Part of a small language model's weights: no biases in attention or MLP, local attention windows.
Each number is 500 + 50 x the weight over its row's rms, rounded and kept within 0 to 999. Layers, rows and columns count from 0. Numbers have three digits each. The size before them is the row's rms in percent of the matrix's.

# layer 2 attention key, 384x384, rms 0.0458, rows 266-276, columns 0-127
092:519419498511549527410500538426465552625534457516527489442531487497440434457511527430413565499523451549548527532463441498448560466400371446509442477450524502535535467513518483469387465557530479509528501506530498454449463517598483463522480505466603576474443507487506454552451463518500502517434517507633542565466467611589498513430482522480460542527484493451531535429488521596504530522518
102:473533462407483509522515576446514538531510559499515518514494514509477443465556463460515476500550533526545575487461482483519449497483571463455529581470375513423391460593523484503570419504495476455419478430488490496541367493544519439518603506475519576572419521465385516480391503497459478513504492422504563478594521446405566509443495495461526452507496556512590455517463531482452506475526
091:463562566483471571586490507506435517530549525447514444556512445464548520483473489439480526472484463452445516443582496476528443445477500455446545498630479527593603523425540506470512468533531547527530491541528498500472497553471447417431531466450500442508543554559580526469562534579500515430559555520463480551596455547563462475469458493433584561486552519476463479462456480525486426503421
091:420490385592460513555495529513552513576568531515556505528386512576515579479434551552551455450440463584591492401527531494545562512534479465514532498505522507426454533508494511500492542549450500576494511560536440460484516460508493483449568544487537457441593499443515523541462537420539455545529490451524454532487499466436520554501542486463561497487624524439482451467478442543449459433514
097:508461496507541549551560515511481507521521504609492435490534512528520525500494495428497457549540506527513532535538486488559611515493550552500521541471509495528458446557579519539485472535481557496443495410454554474562502467443430511537516449516513505404405462425574526520541509450449481497490501510465480540432452544483536570505410503518468522432471408477489506383523404469383560479550
100:472498562510559462478490465565446451488372469455508483492553579443527531468498482450559491465470530481573484501501499560496483474525498479473539421429478479437556544511513502499549544513478480541524468532525486575509511460419503544542498487548455536441557505546424581558602457453538484499501545476453448521611480515582478476579544462492480515457477539424488462461483465465523557447435
100:502479549425481477371552439522529463452481512428465482476591560506516450514508554568426526457489486447607477493515484454478425474400448536375508526465534450454510542533561564506418405507539538445475445455589507512515536580535497550466590500498659452477567510432576498417456539582442505472490542542553496571564474533558538439501490562489522502428580492509500582545493559485550426568538
099:502518502485623475534513501483369602579462441475522461503502517542524527467474507507433512466513505438552474412510501533571441466618549503454382434567478567428427456471522598568494516475474581439458509428401584533533509415391524442527544518502622479468447538602400490431543600515517483490537523554443454454462606480485446503487528479480493418605510498520502467502441574454515411451469
096:556486480552493502536478488549458469536515564496529508585551527480485558479554417587513515516490426488554494473508474439559497562579479535469498517525472589480416498490523524487539500424524475511493518460507426448489490450558508529501509448524481567540563608438554554501477510494446556501403427545524623516521552533376559470458434437536385575453430433482491611546441452501546459517468
095:508468497574471450382536520480488483581598545466440537571506410421546523490434506544457584506497553630524537527543545560510476558571541391510487550554521561506590451455465531489580456526581558527519483516426427514522471545488486442489568559556626476479476461465484587436506517550627460520503561560524476521518553508488517554548471508607452485521542564529432499547542475388513534374504
097:525500395549615501509509524461451473483555483485564468502580471449470481520489508502511460437445448481486614545473533551559419535456460496505540456543483422355548517501568486404514534515560492526571492473640401525401556550484521432472520527394536601568551604500585524468564531615488465522499506493479521476419526538501512454536459410534584544446544502474529490450560502575562566464430
# layer 2 attention query, 384x384, rms 0.0447, rows 267-277, columns 0-127
097:520502522510431621463539498604510531504576457513488447402476446523530422593508516480512453446525485515431483439478527455566511510499430498523453496456463571433419541511524492526495531540453461476496525460435427497601456604472491575462522513424517556514439532496497362538512484573495497510554420479519443574529544486419449536369538516560487568508466389505479584591414549442396476465489
085:488498471472573541590377480504443396511533520483601473514459449538522481472429435489576586587497509503470479492526450434493512552509483489502483537520504481595514423447516391535471528531541427486496483583468513526466460483506552554475536452430485514491513397605483469522544567423347384547512502457512531565482609460435497528540453409528469456537496497506478488557436547525564554474500
092:495487444494457420418503420477447578556442478510517439454530577389535448534659468400453535459478448564550546615498551595500432524566429468602457534411584419473572456455427489538500511516456593485481545488523516394592576382535518485516480494472519517511404423412513549520529492451591524507468490476488397539536479531473489415490511458525474555543498475458496448384493516429490503500472
092:390485498518584537520569596446423467547512544512542483493516410487510499481498496538544480467527417430392513472558511479481608515451583509615523456379321499503390488487469506492490468488543500470493499539468528413412445530552552508488506488471497574535484494522543480537564418427550464415461540573554641561449558563485503511412490537525473476554502505532516586631502510434525506469535
091:461555469414464584507427449473600521465552617560528497533524462510569412467462495502504507453499554437482462428489455502525510560472482447482371493490478493556509529540475486507427461412499508458528546575471488490552435432496496519497444506432573581462478557558415476556489443532540521519469606485470501549482477482514533431519463515466504465504486521498464386501522575486460581468537
099:425495473490486503418562539447464426520505402508500490530486481484490445529410530495518564498510497512419502519515455472442513425474544583630557539476411555552451515517464504536541532442503481482435463510514557474556501499479463470449519452491448443608578642448542500478448408394457540497512542559460576457476509496497525428495540480501530444561528543475498512516574480495539466462533
093:469512547534599479511510479521504607441468506430554572517502569506425512512566534469442517403572513640595497500488534462453530495498501591613559518512688460454518528555408426499601501425440580458553526510498529512544484411438540505531519512607501498608518411544397439401514548560557497529463494499531450476516493452428487509546475451429515587534477540538465446601528474482499493525356
085:570476500520491608429535464366541445494522507426336454541482485500547472483478483511498476463443438517511534529418461572425472462569569443567496452516501497535511429483492488563453558500525510504398508497515519533570503472445498474471529503533491465518462529423483509514500471585416522516541489494524483489521516478574502468507459491485457565437666460528457654451533412431454441542556
091:470490458565534486507480555532458449398590462522465497532473462527468503471503512462429470628561500542423536532523444506507489569527467504540503505507517574443441503507439536557515477448477511518542456453548547655550535490534506565487513532471477464505513556480504474432534436498527507516421498503541545530404482564555522492518509423504516524488534399417493494449565487515499535474541
089:495477441583475480475478460403480564389517519564500570437459478555527527510499532561475354517561521528517510519519543547482557501545519453515507448521514552446578462573453502485530466515535491507428513512502480557463474485462480521486446433558497431470540579387504460507515418464558448510412481574541587435533492535422463525532553560464434426592448525649514488541494512501519523552515
087:577472450491495599507539487518567451496519488452552521419539548441491501446429508532555560574483450432558476504479549540420532532570507515451543428508343526550513411518596570610497441496418378492458520466500533407460479539571524569474536572433387510590432594477561528539512519481481528568459551480389438493528555574502489422425437533507458515452489443534573463469526519511482522530552